Part of a small language model's weights.
Architecture: learned positions, biases, tied embeddings.
Each number is 128 + 32 x the weight over its row's rms, rounded and kept within 0 to 255. Layers, rows and columns count from 0. Numbers have three digits each. The size before them is the row's rms in percent of the matrix's.

# layer 3 MLP up, 768x192, rms 0.269, rows 411-517, columns 128-191
158:121088118134135124090129088145089120158156110132069140145093078071095087128113146169148089160127092184096126135112150090094171120139149156142153102090125116117169114148152125152096133106090167
119:081171126170154144116098109102115153129130137150126073134150161183138098174145136104062130119110093108091095153105131135182120173174203118097082093118115078147125152154152059111124176097136136
094:087075212113162120106134187135106132169090152128098088124064155124102087183102120132101122146140133118150175118209125098148154107161129121146099163119144185138164104120102125120155142116088094
065:185148131140110130125123131131071112141152118108120181099129085126092087080103086127144119079136166164087131176164180128134131143117115197120094187078143121130077051051124133177121116140138136
129:126091114118126100112156126154115152134145106126081078098139165159078145152162107125168130086156122130124135145112186072129114176148154155155117112085140138121107093132110154123141141152106107
087:121100152178136115166144144135063132134092081121086105115087164116081109164131160079101166121133108131104145170175155115029155099107177131096116142158141123208180160102104169163116143153124077
073:121095113139095102097181146131162124130125126116117110114075174141086078153108118107154176139096124154137173113137140132142121056216140113167131186142106182138098135176092169147131175139215112
120:076156125143097132139172145172126122140152128147103060161167125025150140160145142070105160148085194136142146113104140164222111071117118155138083192071124130113038102135102136113137114122110152
088:084145121118102116120074128096143140102093114078095144158102075071131160130100206101141155115099128132107097190097146135154159052120123152097093100135172119082143184150092072148097150146111090
092:171130125123108139141166172163142133129137111124114127195089163137087096126124137101167153145125155131149077137122137117138114093095150142147167171151148119087119138069137133142129176101095136
073:177172129136120186140124150136107094078150104176100111135119096173045150081128162097110164088091126113163134153100147120158166135114161069109112114158079152099096092105095088112098198189070111
086:159094098144151132135164134124120065127116147163144091120140081061179180079127142100103106145120149109133130125071176113148091081133132095094162134145170163177119125138081158081143195170137140
080:156104132108109149107138075147082105126137156116129164147122131115160140142084123130095147106101055139114135120073116084048147069069146088131145075124149154116131122117129091130089134144129132
123:079123169142148195153189162141155116100072140098145130113168081104160148105106113149111173156156146124135157118090125193118157159101172116159163081100098079151112147054179123172170158176151076
083:150099194160114145143166153166188133163082112119155132147168156095147155075124154112110161139194050083161158123119163132069131165128125094116103175161142202099176130111042134085083161148072129
118:169110095107145101048143149219154088186129075110132127165111113189120135162165088127140177096115182151167091157117127051095157110134118154096084116118111135138126124115105196126108143170138075
076:171116141103063062065118113152106082026153094081144119103090126115111104141122146148172168183138125191155081181114124083073137103143070153060175102147170176062101145113133175131107153141140094
077:150124145204148085116121166118135118125178075100148142100126110117156116098114124175123122143062082127135167075102165117047126122128158147162138181095190148121123095151164153091131168124163099
056:136143163137134098090150065168134077138118097111102150122171177102067128072074075125108115131131131084126097133163168037142143087173113122123119178156140153116074085126097157155154170128146137
087:171167144084173163174141166122048077205102091129140135128160134122135155167066127171118128150080102143100122123103141131119108111177088165200128138107133147125173113143127131107048081129120119
083:121115085164080078126187156141178067133141088110067147105147154122082179140069091123136163071130127136150158080146140100120153111097110154122068130184116081111093094151191121087166115158133126
075:158150150102182144144141141159133116131143149137058057170102091091122150100118171097181139168149100134096158197178133119115128130155126195107170190185188150084166160121100129141104130105088145
084:148136094159098107095169122196091171143185073096142119140152093142117134132192125079112150079150144095103107161135085162146168074091181102127155124094109089118070166086114185180122127122176064
147:113056168096084171156148137123152127136057101094168194154104131091096146102111059120064143152054159118200103111106149115110215065122130079061114129103121164054073165128136116147144152117099136
091:170148135115123066129084166135090110099114082148127140135098134120130139078145078114119124128122090097218173147144145174074149105133176086159175110130154189127106072104099118084119193116138114
143:165113096120114115162100157131088120156169099090125133143160123161161086157140065134138042149138148151086158168140179128113198095079065109174177104100141125162107129165098129096121151178224107
090:117100150203110099105155157143165170133175135179142161084145192145135120116090105147131159129132107171111139171143113167116139116153085117106111123122159145123093155121115166147119199138200125
099:128173148106096089091116119134108157190085076189083202172190092146170178141169132104138111129187132111136102174157207149147146116114161160084144087096186151179118039156171097183131139155122208
081:126117102142164144117128123149110033151134109161108124118160106125127160099090132124094126159159140118097104160104148126102186134153128094145076082168101119087077124169133056115130129139136162
074:145159115162122072120125154163116087110139065139172125110167148092168111080156131066148182133095116120161113178139134138108152120141066097146107118116143143126115099109128167147148183088150158
078:151151157156117135129111083088189087168201101088110158172184130105134096132068110132093140073108139123157150145140174117102119122118078098099123118129094129079117099085111093107156206126127161
131:172188154129098135063146093175164104125129140151114120198121114118108114155065154170084157149152157130091130133126120117128133150113117168114125113110161144146089073127135120110172156147109120
086:103030168107152196091089094109134141170153132135063133158179121187102123123129104070124114164117088096132125127152139163133120128140107091123129110136141086081085157129096138151091166114172092
126:123097150091180153086118157197131142118132102118028144102141184169122178121093174156170101111102159110074181159122095132144168167110089102108090132162118163076113091104126132122174105108095139
137:083142089103106158092114114159188126143194132239105144168121179099078172107123152114090150137099110146129131032166138136122084100130091167147160167083218121132084138059104123146168126101127143
118:104149071125137102154163133133164115136080140141107120178082172128127120050096083142097143109143057166120133181160116223142119168212093171120179131051151112091136099091075106131117076129168084
070:121163162149130090067121137108138104168106170113163109205131154147131109093065112128082124162142089147082120112093145096138081127175083179059131115093186159108175105101108189150124081102120114
075:098094132168128138175126135150123107190114133079180125179113098111109139148154168104099093164124134122100187183105153126130132128143111134133102103139196140142098163059114120113090135129161162
081:124163157165141127141147089108103142098134148127109089127129138097117147183152081164101165182126099195155173134171124121151123126146105131168099106126112155093122099123145144180073172146091090
077:090132119155159144147135126152162155177022138094146137175140136127145166150073149150134150188074164156071153102081065203156163140197146144110100172120111122116151060143190131149106153151108080
093:101076211160102195066139111078154117148136188118157178102076119118198160104120099074143148165064090132173118186108078116168155132139104075121138107211190137099150083098096147154156189131138150
065:112109146148122135121088175147098134134121144044105104107136123174161161171108091123116132081091156103138139134153144071122142143171148170130124189124126155101131120080114103123096104119094157
080:160219124155117135113132113192122133162181074157150054163084141101086126107141103109083150117117130154158130127162169119069154075107168123080075147116151135136146069094126102094151101102080124
088:143136123112098123126128112204115136107137143117059078115088123138117135135095097173133064147062105096152120141089148125175113068144153165103180147151103168126161109092135080192120155133118164
085:093127172118108114096197099149097106155113051108074177118157149107122100123116139109136147173151120167138135073144132117120117110123124141125118118132107167060111117055111147103089126157155145
088:114121105146178122117177108082096061143111155102112129171066118146101157177101098164072133078130097034126154180111161097138070147121161152156121137168133165093124104127130152065133096114135151
098:188174148165098173105162133128155125102184076043116146158223107113138137155133126128188156181156133153171089113069179133184138042147146197136168141119125153104140084128162177120178134101084115
104:089111108104188200107168141141102110104128130105114099118127098166135139156194139133173120154117150132115137136125148128091099184088160233130159151144161083122099088134111107111122164144124171
080:110066167140097103114166105160133091148136128131127155168106128079089179105143120062111176119110103159081152108118188100125184103138151075108133076134171154115143108118147163150126178164176147
092:094151100094108120159128153167086092142155097134107133142114122149109133139097125164140154161132118176157091214194150119103178147198158116115143093129171220058124112111140195148117124125130134
104:056128145072104185148120133063128107142134133148121108116098082106115140121156095177228039120129055087187153127098124203132185120171143110086077145142141138087164136133209128178131151132149121
094:156118169166097151119115121203118133132085126154143057166115101129145122134196150139123145069105122114123149163113133133137206146145183094112117059120103134097163149126064098103080098146146142
109:140100124118141158161106186163121118099101124115095120181123142117101118084105206127137094152046154043199145105083144133138077120187115122064189174121091123133200189134166095193099086147096166
128:156188112144155107121132111122129131135178105125151130133163119158134140123136059061075116154067118072069140164100142094084150105115125094096126157117120162122138107097079100124160116145125100
090:135136116163075192094126139173136139125145091121112166145095164175120134123185114115203166097125117143191115133125163141080072142175124169163094117087112178159119078162099094134078075165075094
121:114110115144152155093150099137094135121137099090159159125106124178116157162074177064193156153099183165059113163182179162100158091140093100188124155117148172141129132153146058085131122094099116
093:203140105158071090165134131155110139192111137110146166065119101129088094169146152181090096102163190143085199169138110118118124108162085148090161142164082144113091176138123108120128125119149108
142:122170076151124084131106128202183128136106154086078131102140160107148135059145122143084078096107138153124177111120128103112169171138157088139127087144093147164149097127066124116182137185160142
077:164097113150076108081088143108097126129148051143138078152104122116183144114143167137158182200157160059125128200156172081126109156162149094134135112184109131140202060150062114149176112105131125
073:069113086156123113153148150100072115141134107101097103106167065112135100117099098164108145133107122156133163129169179028107054112198153117119120086167141134087117120117131135107148111145140149
085:156078156126095112182159113143130095127135102097165107180072137156099152107108068069137165122139125163095161180177147115150071205152117134123109120140125135085134083116089169137151151140146152
083:133125174176100105079076129106106126167129080103099070205093131164166108118168149164176119078162090156070104038119131133168133123134106160145105110119129073096170132124102143106081199120179201
078:075129125141078066090135072139109126175120167099091116136155121104108160155131119069147187123127086090174135138095094081134106136116118069102084087121194153106118167073127141132152143125087134
091:099083080072118127171151157157116109150131136141181120169139137094072044062071119176109153163075165164138107134112148169141133173178097157079120079143162156150179124052119141171154126125111098
091:104118079172132138058204096121116083142161116129082093117113108142163084125093133099150071174065205118127129201077160098090151094107157142096140113119092172121136113104088125116110131094125122
114:131080134114148095167165131096136141133126143151117113181098140183138093168103133146132113140168079138129104095077097097163134126156122178143142137111100103094151138122128192205050112179092213
120:099113132101082125119161140081129152181200121125099119075134167158176131101075122201067125119151115139097131169114122117159100126115037191108092133070175154103129144139134172091144139128173134
128:130106193119117158093110115178128110155118160118154132142150058110093126159130071165128092083165121090116144170108155102181136119124114133130164119121125153139112126168139140136093117136128118
082:071130138103138081152146137182184063166238076106126115173131133098136085130102139155154148102063163106104135108133158167119116138198128154184067128105116145107135127164159186149094134101137166
120:105106212155115181134130123161120161158100152127140140134098096181118130086119124175164117175154085127152121157132108122112148154095089068128111121075153095141156113114104122216079153106183101
088:108156148130153134129220121141092194084148129100136171150157117115166142085135171143094116148099162139142171122124138138106126120147154206130095129132113142162121106118106152129120146130081111
081:131112125139104114094120132104108112185091090129137112149165140124132142168101108074144062117061169152120230130111204121169098130185155178135134059111163093142133119119095120122075132089093158
068:086131108138097108139157093165152137181209183181114110092131087071092152127078102153119172137144105132115157106098106122109172163144167097113119102160178133152048160132165139136161102160161107
090:157123147126116095076128122121160146100149082148154077103092147101140108085138083074098127134153131131140150122143091102059181116119104180171166083086120115118094125148056165068102145098180128
136:082095118130126150111168045151147130127169138173170097210146031093104155142077054094150172106133108141138094129130161148152069115145135174125134091111158089118148158120136120197102125073152070
099:167132097155134141098114203164165145166117076111134142155131131132157156121158146158094126155135127111107165156130108123121085140143123196146097145119056127124157115082139067119115102131094093
082:150144118132031143138133091161094095175173119093082126140181160123185162097116104182110137139098130122123106153157150132097133079111127151104083101140200164066097108134160130151176121144117086
072:166148143169131134061123136115095064160146146140089098170142114094144133175137100123098124076104139177128178171097188157105107102158123173175124147150156084125068117114040114109139163114087065
089:134142131149095110135127099196115110115150076067114114145126097083108117184099128126143183167140108172099139153138077117140110159117112140123164148131130183078133115025152203092156114163118101
092:147146150092092140108129131153100144088166086171113053112108121157126161101111163178078081140126106190084123128116088110105107112092162129051106099179122134122133137073154070164100093127197070
096:113152154179131146067203062158121118123097114126160171090147179112032084159111066140119133123115151120205144102151142140098116131115151210155137117101106179159143111152113121094088177096082096
141:073105143160094115112138122154126144150168126123133098138129146156169137147087115139107127141098072168106091159104192125101158128136147193189135116121094104129180088143146139140111145110066117
185:117134132118110074079123035127143128141120095106120154190110092152141132134094112106117161133138131146135114144108167152175134180159164143165149129132206096147115132140163085134098125095138048
076:148138141139121079145168115127129094085129117121209077122147123124152109142063185128115129164109129091146137134137153078165143147187163182076101140109143097120169122058060125121075111114145144
137:147130163111060139068102125150120112114155076149120170172124130135088163160073114170106149088146120137130106111149153133146173110109125151112173092126128096084166099199087144170174127110183158
062:121126194154112135119163089128121077171123117136114092156141177108220139122123130202104123205132089152143136176113130073192186051211128183106143135114142149143185103112111118164114152139104169
074:166080119159108150148141158172154070157121119099114141149120152125118127183105120114162087131094096107180172132174132122097146124095137135077197111189157170138127087154096159151095178097111154
081:121153124113088075176112144129109088095151121061100128165125134141134170125137120176119136205076156146181105164197138102095077136178116138206124122113067168128089130102177142167092103133088155
137:176093127149165165121182080160114073133123140121109130159090057166114141163145109164116131171144133131146100178126169105158135130158059093111130097138135099092065182131120162133165126095110132
083:103146143106119154130144113172103063171130073091135147132104126123093093111159129169088171144118101107121134144132133119069104149178128185110131073151141165115123119155115160141141152151127078
190:054093140071113158061175143137166095149171105130157073156208096119117115137102074129114161111113072101115120126112186146078110171153108129160110169089209065157113102118101099148122119124141120
123:116104158144115163118164140112108124138131057077140108162160123117117086185069145142142066104117137194130116146111078134131126144161128173088144090095140167092140101123115145131134112150186082
085:127134165124109090145165159134070106172186143083124128125183163115161129184074201128073105093090128082160145160124165093110148131183118107107189107166190178143108178130163127155111121113112108
070:255067142140164104138148187156147105096138119133097110121164132105167158079127126153161075140193139112196144154159148112103127095144162131152145088118113150118084139063106167114075141144127137
138:118149131090070155127115115128111084095170101101135121172124102125098140145148167118063113112076141137112169088110138146130134079111105102144157140102108119132147076130161166165150151119114125
077:061095119181109129179100161109151160073124116135115126116110150127149189107092151162082130138152124100144211120094135123167148195145113095127161095124174114125092114133087081082086168121123117
084:128189133146099142205071159097116110127168111133123157160129167109147167167114142190106136087108102132083128173105116173147171119146156105095122082146144158126139089157055067159179144164106107
089:131126166154176181111164141143126124181081076156151067154086138115133134129102155124179118117088149150150096141112156128054148115117121150137154100143121091091133059063140155178076118128071112
089:202155150145116065102136123173095133137124131121115133165100125103076098143080113084179152157072128118142114127099102084105140128138129127078091166165130160083086151180182107096162089136135092
086:061154090118155133126140054200148150108192119122124147123173106088137158138064077099145136206105139128137092114099173064148087110140115129109153155167154133114081165158122174133131119134133133
092:118116162130129162099142111078085052121102149101097095105129148167115118125093181100098102153111160107173129142126164103169112053174082116176126157190117167093153117146111101099140126100105200
103:042166078143080123031121166128164108112128151182099111146153124126141189143106144132072150132127136187119127160093137140128105110145080130128111082114127182147137177104132164136099136113128161
061:057150127131124166110151113132082090128109107104118104161063125131148111079146078121088121189181154111121129133117095129101140142147108132117105128126168184051099113119087137141096162132164140
094:132128129071133086112077178145100151168136086150122132126123118149164124126171137177141112133148147065110122139127135189091125158145155110148140097161154149122146099122083162175139140133153118
073:126093124194117188092146125145069114165150098088199154141162167126094132137077077143083144137110156198156117101175174103105104177145128153136103120130159086164126113151115137125147161054141126
073:155094149162138135116090141202095137172189143146114161131120171105093044191073144143141147124136135148127080176178113117109192086193139195053050208140139145178134134106091148136076164152123121
139:153108158113148084098124085116109107169142107124118117157131155106111134148114165168159157123107141108127157152116193097090075135177086152154158103085134117095153148113064103172149143139159146
# layer 3 MLP down (transposed), 768x192, rms 0.203, rows 411-517, columns 128-191
146:133095140145138109098101175107147126069147169141135101121097131089065112123098177140158102126171096202074108136180128160119195164095105082135153138134088141139145111113117135093129131093131147
109:114062088124154152116076126048102133141067101131202086113072118187131138111145148120151095129105156125116137072155105099154117168113154131144121166144155099173183137102134147086144111105112144
096:117099206142127119087139091145104117136178132152085083107144173062087112117059103130120139169142213082180134125155132064154159140170082120147103186091147136169180179164126119164128037128067139
083:132085149150087096122116062102119148127113112109151120112129118127153168146129138143132154050159113100117156107133084115135078180151170188102113130134117119114057120171070127133122173138158103
118:120123151133101149127186071145098153119134121134134146104109136113136103117068145086119150070132151128120081060081086102155093144133135113073126129054103100093104154137094128077157131148189128
087:123123185138173166114111180147143161136097200089098164120079076150130101154132101069147177150159130140087125166071138084175068116168105150124105106108145145119150176132147173160160149127095131
090:127110153144080118184095135147092142175100136147176122154107145135076146143173123149106144161161137125153096107126137151100134161166178161129132104149185114191153132108157124074098118155163117
112:116127127080096120152114113113103120090167132159155115068163114082128133153147210103071157134125088156165169183101111209149177179089083166098130099159107161146109114026171104131138079117138081
091:160133158122125106185104108150131128117107187179087179096157101194114134176157168144104119103180110106191141130143177102131143084129140129110156094099142095157131088108127068087127100179101151
091:115119123155132088142205141146128088226088150109116130171092110161105095199105108081126189158173197093132151145111128133096128089141141141146151131134139093106100173107133183106158132198154207
091:116199069119120178171086167158173084147115102179089136157120094110153061085155142087086116087117141118157120107112134019147112145024122098176138055098085116077104144108094113113132114115151077
096:180133053097150085165078105137163139140146152104150132166156088112134174124172098087097120119109044112159149111121127129130112094156135152070121088141143127139107085150095161103127148157148055
094:120098148121143103112172129130099101128129140074096050153157134164144117136071177134095191155127139134160145137131155127058161109102144125188147104135147094065140114148115151161146131071066139
113:104128159114142169100163141128124084069158073083134183171156120167150118099122180139153106160081160111135121165179149134159141158107125107167154124101105129132083117188110138116125116164137111
095:113111103115136127093104164108142108101153092110086137166118211083116176120136168117137173170107110092126124086100166110110111135171102050083130121222136101172089101115116169144157095097083131
122:152098098117163140062104149154100092198124146116150163141134104143135152140160067120148133099097168087166095210149104130138119139103105136150096107140109131144079092097161138160093108143107122
088:173116148107107110132116127107125154144137082109111126119059098102106107113093165166152141144063132155181219146161144139127081109045147163110151085112050128136147112130093128142147161120139075
080:135086106120103135102128163071127106084124097076119136157125134116135142138124137169101167116134106095095104204134177148122139099189172140081176092116164209096059154177172134130101121062164120
066:155138162103159160045101136140073126162159134143105170103149095135156092118167110122124134123130165092063141133134082102148153114117115133105101128116169103185078123065169118107193128123079136
083:126099092170183165115118100123080112129103134151065113155097164118109113088118150136139105138119082102122094134119092180146131175134117152153150124154092135118175132091175126115089133217163139
082:094146150101131142108127116128159065113103156129174065094144180153163158092106090147103157108188123091101183037139120110132125163105094145051117145124137123094164198070203136150134133161125120
088:127092183094117075130146126166097107090078145055093051113168124088124135148039157115161152125141080190117153124098103124127126053134134136172145139134123142182131136116094125159120131129162162
080:186149121092078081092119069190154139164123111140135192142100145113140086098159111105108149134186127168122130131155128118129149130115103131120114077090074112117164101144053130155140130078085094
141:135098121124101153131188081115090122122133139111179139114155085126072108104125164123159178153088175092203095091146066102154132057142078136107138124107137140072042159089118105122195148116112117
094:136096176159128093093087148117099155181146158130173144135140123152152127143075111111115132111166166131095114105116102154125151118122096123111171106166159151157105122057117125155198123082114202
133:138147161140150117130103145137105115138114076147131086090157131131104148120111119112161135129205124137089119125132099102115172156124163119142132181113103154116127154143127160154143138153093117
082:121111172145146120090116182139115128157155152152170175149100148133117113121116112156023129087103131134149174156141125091060139151165111062121133139174163147166125125082109137148136150084168128
108:103190136148105135131093113116194136156120167122113176183178111134147087144156081046110053118068134083145132120100122132171093144111133133108113058126086114122125158107110143122145130118122092
092:112118110116128162116102113137083112073160168134136077140122106114177155211114150127147137076125142115107103080117159154152105094135102116119167141194143115153083141162144108152144100106134052
074:132078075187154072115123116129124118179154123155180086121064114115137093153140101118190115164096154137215143130116112099144086130072103135108090111115151134125148088152074092100141191123131127
094:106130107147116077138186140124133082144121093091125082153137150161102077109146214123084148144153195135173131127157142118114114078054077125111156189139139122158131121175159130219111110072115171
116:147179133138109084092119172139149147112116178186148116148093156089180115165071193113148120096175110117121154128160128075141098172060071146164168130154102163140105108122162048134148115129125205
092:104136123139134160092122212149087110089135107155057091075108139109126113169166118092149090088090189108118159064104137136116151127099074124072144179140158109132136118126132114130133147152124187
133:184148121106156096152110129136185175096141109136146082111118135178095130204156142066059139127121124097186104075161143083128143117111183171114131144100134113118158141213165129126120158084093165
107:105150122096153123143131128146166097164147115171093109112092126126099142110147127102114133182179147144072158135151124154092076099086144140108098116131093208131089100107121139140150167151086028
121:182158140105125161199091131143130202112121238163144064141140115115103132146098156093107175149141124111191101086087133077152081069143168142167128098116123060175105128109122169189133129116122175
079:097109105141132115173086184121167154070134172163172145128200170083130086078136184134141079138161139161172131155089137119122195107142115150113103127161139019149169149080108175115115167116159113
077:140171176076145199134139127081100120116098163137143155109107133179133168144144110138114145153158105076139143095163123092180145136138101127107103098122138148096143113119035094112147109133101081
089:121223135140143153148155145182142172107112162174127089099140104074163100174111122108144117123147131053104137103112153122181108131091098082159094084141108139081163110137143127196129130160185164
091:089223133098128138209164126149108127089078147083152096121089178100146131125129169134108151098146122110138151145146116095126074117112108113155133163132118109102080146154191123152138035128093123
104:144146117077036130092167131117120100141071154102077099150148092051117124095137094066124154123089097110107102171125082136081109153107201036131204106152143161113146192126118096181180153121183164
077:160122109116144163128164160102134142100097130111150120090107094175137121185116147150103126056092107073105144098158062175101147116137113183107157168167172162160047135108182161127148080090136096
082:135112135107136134136116146116193173127139160098127074148116132106187055090026147155056155148068085156118142105076179173100155117108159092195133103092131142121096149138071101110144144129084137
087:119099068096070111087054133139078137128169094112097093175129205125158121158094157147083130103165095203114152149149163141077111128159108199090166157121132159171148136149120087080114132109114096
096:147202066122143136156123079154126121129171099093089148081149124126114156089129116097165111157133091128132199148144119154057125161105081089092154143141104146194125169138120139119177101144104112
092:145198153105133131143146130156133148099120167126118147149113094133097055159193179076150114152173111168152118126191203089097126162133107158103107128081140114073107064154132165125170134153177129
088:112126112129165139135052118135120066221097132119111093160143192143099142128138143076121160073126146154116086098141172143129185125189161109155053145144107109113122124101116145177136174146096164
093:131127117120128228133191113154130133126172100108111152161106110129123129118116133147174169174160167134119110128088138133115108185109149140155169092166135071133110092144181164129069122148083168
083:150117163153137133082143138163152083091192152133091143103103186134127148152093136101101143071184148166063167133110162141169142106109146165155132135135141142131191187108132174123130183085169162
090:126129187129054149103169138121160129177128099134134130129117131134097106196138133115108075165159131103145130139145109119097191157158164186121092097166177157129113096129150154082151092174135107
116:130125116158127127110130114082132135149118045158162143150085066095149119087146142113126136161126211095135103147148102174149204184137168129158116180106118187118108127072166159135153136111096122
086:085165127110098094132137144112165096117122128138130169140166154150143155090141120127144119151097147108165092113127131140187125139102103117136137066119115133139091165131129127185129100172137125
099:133123188152156130136072122174068112107123138139093111141116146122161174122081128135170120140099106140151144087079169087200112153140150056152147172128192123135150117106129137132180079161125162
124:152105146094095077137120150123139166088063122139203129128178141170154175132110128130171143154162094171133103088168095114115126108082142070112174223066179108158110112135123169115173130101144173
099:093111139106142096116109156170214164129155180147076135090148053120154155116118156157175133080134128169135132123197106148095154143112156099138145139112176181173133178165154157146100140170118033
109:082127137171140114088127179102119097119133113078162139121101119160122138142122141116133088110144102128151117143146106127043076138112098048161198116132122129153106117159066118065115076112118118
100:135119111130097111143138093146086114143109133166079140114092155065114101071184158110095168140174139121134182126142115137089152174191078155131141136153116173098095136111053128095151126095097129
132:150129054157131104107072139151090134133120091104057125095146157109086094166174133125104111107109094125075110095116126110096164157179112082144089085152082101126120103157120143158153114106115139
092:182125135127171114149166143131090087105128147105043049196197061191109127142144173152094129143070148119113103111156106115063100074121139099135129176127167093182152160102113091190145144124096128
082:124111121157161099147097167164100135138114165134116133127136136119127084116105039098175178144092091171174108068094104120149118154102128132145147108162134118131119136080146122134132129122111050
082:142136114091151097187059142078125148128104156166136130106090115133050105113108132126120182121172146146167115115165192080141114085139136110112169092111153145093105114170093130139127159101146142
104:167137177228126064116124128113156151169105140157145189137142115148152134109177098162140172117127127160120175086162192136121155131103173130155168127141025140102119135160197155185074135178147206
092:166196121116140103079141137140154185112115101106114105171148165118082150137069113126116168105109125110103168123226150114125107140138141156155130155132132148119137132083171131104170128136136146
094:094130116141109121124201170182087156135058080130168154196124158132073158107108061108188131143144126132120119099111117173049163132133067147144085151096132158135117147097145148083123136147147107
087:096135145144119154142114151098123070127134135122131112118091121126132156105141151119128127111132117181121106114146121118097134131208130137117064110091048123105174171105122085154150130081132100
101:200122110088146137171121189107138115159142139160084072176074128133158138151153117118087146076152117091132125072082178140126151151105134197113116156154166056127166139110114158169081135170134175
120:166140139127149129099064155111131172120190072132106152150087159121135123116083076201124089168161059153033157147171126161144128156193074120105114150128141129147156155096104138099133151073183108
116:117109150080106158112133162151088105150146120136097082108123111134131141127107116126185146127139109078047152066164102213220060162101122126148161127132086154148128098066156149164107125098163129
082:135113151145109140159150196127123180192183090132127114139148110136081149100219137184079136164123099072128142089164099158167064149147105139130129113143115162121137109192121173072128125119095130
126:100135157162113090105117191158078118144079078143098131124060144129081142180113144114068103099137140133089126094077177103121115130169098170111093113186089147134123123141200125121108086101125077
089:148140140102155106180127099146174167110130176108255194109135088095161183143173148107069134135120104112141133103131106143165128104124174128096102152112140132148148157142101161114073183102147152
094:103072135154180138142118126089123102132145138200132121089167104140112085146083136114141178109156019139076070148116145163086178124164082134138162187134080138142113114134140104132128069107066095
086:150098108195154105097163132083120085120203120086038182116125094119131135079153163128114173105159124111130112102146185139172158162103134116125154167134122150176110130163173188101119175056155105
093:133138070177114128127117166124165128133121172114073144116091144148154122074192165134085142154070109147136116177166068104101115106136099094109122074093177161084130107109100160149167102107083135
107:159194146142137095146069166093122145092104122138098119083111130162119118132090122098116145189129113160135162104094133127139082139127088137131099158111123105174123160094122154120135175131148117
091:134150077118136113153158146119122104159142102098097088166122141135136102171086122129141077135174139055129171100105123156112101124142142163121175117146143163093156124124104123145037110139120134
081:132167122123143143111152115197148071141175124147128163091109218119173166118148063174136215155083134104118141118114142115093119115095100151107080126160097167102121079128123071115103138145117128
090:060139124137115119133087095086136112152146143116165148120194159157095097134145138190120120102108126164127166096116129163101176122113111162142085079190143116124096147152168133086155118086189131
097:080084135136144127093106118093138150146158119094193118100152103164094161064116124124069125166168095151106127126140064127115129113107096122106144147153111191131122121122172076096195169116146109
090:131148180156132070135168118183136174131143089154134110145093127091121181104093163131118146108172077164115151141109155179085115166100149145066145174142060151193139133091155065108113120101152115
094:170155146146129125095129129149107150207095110066136129148146117098201140137145111134113122113120049103145088074098121115070120113156099148109149194141177148101134182077072163071135136122138140
123:146126144084154159112160140120132145119149104099060060087151118125163141151150185133162094120136125166129056155159134086102127128121066167105128092127101187126123182161103144082150059104100094
139:135166143151123099062102112149160159099142074136153166128116125144113186113144162123172142139178066191104128091177133110180120142110114081131141175092136162136100096133130126118097153110164118
085:131161118120181093111188128084130104142150105122138127133105124117186148119089129097163166089166130118159117156103140153205144149069177136138135073141200118138070065125145110139150143152164089
116:130111151113095084097130154087146142181137133135174105078097136105100132110088139076125159081134079127132126134155143126132168112103124128093126177127042108183102133170126076204173085106146125
070:081044137147147137153173135163084093130185133156096138148162172155126159175144121101168072155115081128134089130130101167121141107104123174165145116127112077103153158113051110130105106150140139
088:117162071187193122081139137126141111123105084133065157100102136122143098103049115178139132174130113134156077144104105117154117099129161154213119142126149143157147126183136180096127099064119097
080:147183117138141118129110170165129119164154163112119084171110129174147178136086079161088113170146147163130067133140144161093037185102097149136149152109151124115105073115150184115100115149160147
145:139137038151137113181158146105114144111095098139142088174158095116135131172142115128049129180157114162145158149148148144100186130115062061156161106132128114135069159120101163100165103132129136
097:117159135128188150163185123133082127117069138066145191081150175110098089171048135138103166164139169165095183098104121104150148215173103103131135115125120104126153109097130203137101123122138136
136:137097153021156137144153148181171142090091100127146103061136097166118128129109104145184155122131074150171128114166105145153139107155121117104105148135081138142123120101098128088173139151141133
119:125135144131073114150180130091065128132151093102114101089162139127080070200118146176181119102133136151125182123114127185160096112179174112119084206128190114066145126145103164138153109091199092
091:098136077209173110089160127107128141102145122175158153093078084114100125151068101080100105134093133163128129105106084092136114133113147125111147154133160107125125093129169079096152165131089149
085:178102155135166140131070150139134123115038154160077064135182113123071199118165082131118062143142158130139067139126143116110154110157106120098149090149143110111064120085099095094131126078031124
137:130114096140158164153148091132144087125108128104171182162174134094095147142144142126102181094070147167138170151154108146182124112066071142056118203112095146091103103133119161137151133086118162
089:111161113060114157120139119126127106112198113125110195120117148124142117154140104155136059167105170166156163106087144139165080077137093064149155164124100111184146174119139096141144136178144109
100:100114125182083108109111164148116169109199096119208136143112139114156158116104134124097143146067134166143133110173108112126151173091075140089174125096090082158123018128157097108080141125148133
082:165140116110180146146202098138104121134115087158136147092078135097097181107082113149146097118106159131158103174190097141026109137104115172158135118093153104108138082108122125175075081106130123
101:132135103133116151145095126154163060091173186156102086132158120124145098146147116139118141137149115146136116151112200099149109145173083170091132226079117135087075118175141104116096109147107124
099:156161147130096153162059139120132114105110130138130100058072124121137150113133155171160109090063139103109134133159116118099128100158164136124085140161114157153180117103202164149087121148131149
107:108147179120091162123125159126086148104121118129113147130171104088084128149134110127106093125113134136132148141091067126064121106145110110162161156147126174166131128146105145127086044160065145
099:132128078148088053113140118067176119114134134140196183155165102053150107062057107114114063128130164117169142141117137110105140070153175121129091156131137112186139135139190127176113122131118090
072:134156124090147147132057168139123121153111106128122075175134095100129137113096108112155112144166090082152135101105116128122111123172105140143195123078192130158125100131078127131171124111130135
090:103100138045128082167118163132102102137168122132106183233113150197113127063170132187160103131127137080124093125123092137124105124176130156166145085144130062156122127091092135137131063090105098
091:152146152103135160128136141137186133154095140155101096133140093162161164144145123183162108113081105140097116106116173155149156175058115106135149133070125159159092142143140161152149076153113104
081:166099140151104123117115121124089117164139124130132208136131135153124057093134197044121166101114112117127167147181123131117170110128124078128162146137088116130044108133130159096103129107117123
117:142154149113143125091146093104126109097102115101111142114118141136169146101132136073178152149119154089128136097155174101187122067091112144105119126100149168121116145105016161128110109127116148